config.yaml
n_layer: 9
d_model: 160
n_kv_head: 1
head_dim: 32
norm: "rmsnorm"
grad_clip: 1.0
seq_len: 1024
Each number is 128 + 24 x the weight over the matrix's rms, rounded and kept within 0 to 255. Layers, rows and columns count from 0. Numbers have three digits each.

# layer 5 MLP gate, 512x160, rms 0.152, rows 394-405, columns 0-79
087155126166179119106134164129114114140168122088143148098131104053141100129106140135159135160137123117159115118116146146110096138126160147090098152165116146142097091145087133119080153149122086134110131124149152121177158131122133096094124121
119119127146139120099120114085134117150117110118150110106117109100106108100114122130118133185081123138161138133111154139143141111136121160144107087124095135101132161132123088129158110118119135135145133131133141109111137171141128124172124115
140126126136164122126132148119131120151110136115157149097093086128109142145162114119097120161168163154120163098100123158175121142127116177143158085122141146156131150119143149136159093111101115160115137151153136047145141143132133129134119121
107119087113126141125086098150179097144147140091117141161117133120145103139112170127114156170155143150126141112140148121150130108129097149162151152138143104087115113144150133122111147122113163117136097100141177102134141134153144135135178111
130144154126138122150139122104141123125141128147142125139161144095135189122103171118102093114103111149167145149114150141107137131104157155090143126098098154136094156132088128148158109125117162085122136140120154111113161155140136133116142065
107137104115154112125128091117099144117109161107098143133125143157150118151108118098150138145119112128092088115148092102132158137127152187136139101170155136130100109134107124158156180112129139167139175125149093121131108172131120074146123077
143168122104123139135105111128135107165112134116116159144118160138119161111085136182134135150109175171156115133111068083110132114098155087082161149098113104117099138133161151171129147137133123073102146111131163126122123106130117068166086130
144133169143125104112134136170153105132129161161142087136157121170138108124137121174130152100149143099131128138087071114126095137128107166104122149150137147142076071141101136163043149132099152058122140116098153128099152164147123144112038133
163204139149063109155127108185098102077162177102130123137186117115139160139151082144130151122126118087122119127122084132153125136181139156131156150135122141138142134130134111132136112150127185146129110106144122130130111114129127122130119142
135156128172185137123129106083116183108146150114156118121181126132086056130122132121180155140173087158072174150137119141121125128113127148104148130091131126154121144111117079121155143068110116136136125117119139121161107117112148112151137130
143124087183110123148098102135136143143095097132147099079094087132082091080139156088150115108135125154141121139127124167136122119127118098168136121143123117106102099138088149103115111124140133152109124057159135108133155077121129074136139138
086153109166162105101096093126168146138103105107120129094121132146099116126148158127133146136161130144152133125146147139125074143145100103156145117113115124109148117152138069145101156105159116113163131109102157124133152152093077155155139149
# layer 5 MLP up, 512x160, rms 0.147, rows 394-405, columns 0-79
121099151104161195136118076125140110121120119127103114149118105121125110137112113120116090110130120151109103120095129131122127136093129125135152129137137144105161087130122182121154132131130129106155119111123104116124072158096120169121088150
147117131115120099142140127113142099097134106147135124128102099147137187161137136143119148073118145110106068142173167068121085193130124140109102124086102120116113125123123085114114137137132140123129145130115145129084140084130111086120121119
141105125145111120127115137118158118138122126131130141098076107135100083128108141167128098162108170148099148123119107172148154137137120145113137092133136117152140158108129125139137133120137120169156195132114120160103167125137101139087171144
084143120096128122113121122090141113110138139101120102131111105118182132151135084080140134118125134130163172137105163182150124081108105125141070122153122135131090122136133164116169130113118143165148136136122146142103114111155130162137128105
112118103147139121110086116120101118137108122121138126158142131130113158138073105171113148115117150121150101129107121103110096108128097112132099095128168141176150090122140151115115142117115136123118136136150071148091090121112138126110139118
145111168117130144117156143117107152121135132127106120135122105098119142174150134125132093145141143130078113158149112113092110152105118114137113173139105127151152117142147141128104134167125123117070105111113160115126149127149119156146117098
138131102127197082148137114095181175146126124138123106124149143138170101133119091099088083090148127133146133161122176135108130142142116146167143132149148110094100132168155125126164079153107140163116098114145147084149120120112170179141186101
149139161174143114155107154154188127112099108168108131174181117103178123108100164119166111159101161166135108135085126111179117105188146123150169157079171117138106152147140115113198177109131127115162136110083128118096097207171113103153134139
136157143143105132123139091118151180147124142093117144110155167134139175142143113136046146139090110125065144136120125126151136137157127124094102151115137181120115135125129152177143151149156124141109116145137150153115173087123079122101136156
107120122131106123069151108122134103111175097143133137123141143122151204099140110137121141115081085094136150111138102133105173126129083165117118149101140155105147119139116131082113145128122120146148134144151143097106163155153128174111114148
134141135162129069112130138097161135117087135115139127121146109150149141133094114116112141156125097115121142126122125129129122116180140164164124126171160170110116169116100123150095112157167152191121131123123122144116081085168101121183126135
138116120158110148159135162132099118138121112146109116147131110127084152080143135101138114142158116131105103141154111114154127137109173104158135190128120118157132144156151132118090163149130141106101146105146149142095105107102164110126111157
# layer 5 MLP down (transposed), 512x160, rms 0.133, rows 394-404, columns 0-79
115142122161139088112143140131111111148137104117177126119161099130131138128122138097142126077094183131139131120148168133087129148132141179180151142125139125078134122117151102114134108116101115120078166136157123149125111166152150134144117122
151091136116148129097132143090139150148123133166127135161109129148196169145122103118113136099078099121138089161129080137163066158105100114117135158102072141164128099129128104145153121155109114087146092096134142129140119177148108127114172129
120109135113137192120099135141136110107129142128146132096115131113110131142118156114119157116134105120135145086100126055138127114103119128192098123138134149113129143180156091074121137121115163132113132176153109076137104120126163128127093138
122106124151147128158102095136130127107150081133132134128180114115134145128136122140139132131107131104135079093099141145094148162103113091128110108151119125108174125131151134148137132113116172112133113140130176135090083090097157133141166135
150117078098148150139095113143114072128138118142131123126072123135145116156106128143128165121116111178125118119123119114148104129110145113132133101131087113104084119115131187128113132133130099136167133149177130094132136115158145110100108125
133144102114097151109119112120122082155145129104142121103121127119122121145135117163134124156113133138151102120136120148162100119129111159148161146116134143109170146128132119112080153141106148156133104119146114117103175110126140132138162179
093147111160113124071100109119108113112127121157170163112113101151093124136134141109126150148125114126145100127162107135119137103140147180086142123140136138105159072097069106102125097126139086114143126107154119102049148088133097109106087148
141167126118139106112117093070137144130146130129185139131143186140168107128060141125127146134105152140126129139139153115100122127103103130160080117096120143152106132090111127121091122121134093114171167112155118125146098122109147172075097171
130137125155107132125147099111177186138111133149168092138172101098153137105099148125167080122130091075152153131120130155151089116107095138145138192147165177103123132142187152156147134151101141121117095133141134157156093143161131134172121139
141131076180126110141131133098113149116136136110159133130158143144081158106105088120124128083121116173115091104100134126118109151169123104163120160110110139108108176093079139108148119107127117099140143144143192143106154130165133150177117138
102144103142082088148140135127164159143140116113159097137118159143090085125147102111147130097152055126137160122123130133118180079085128119141111164128125125146139133128104145127107134127138092140124173082119135116136132104069107126118150119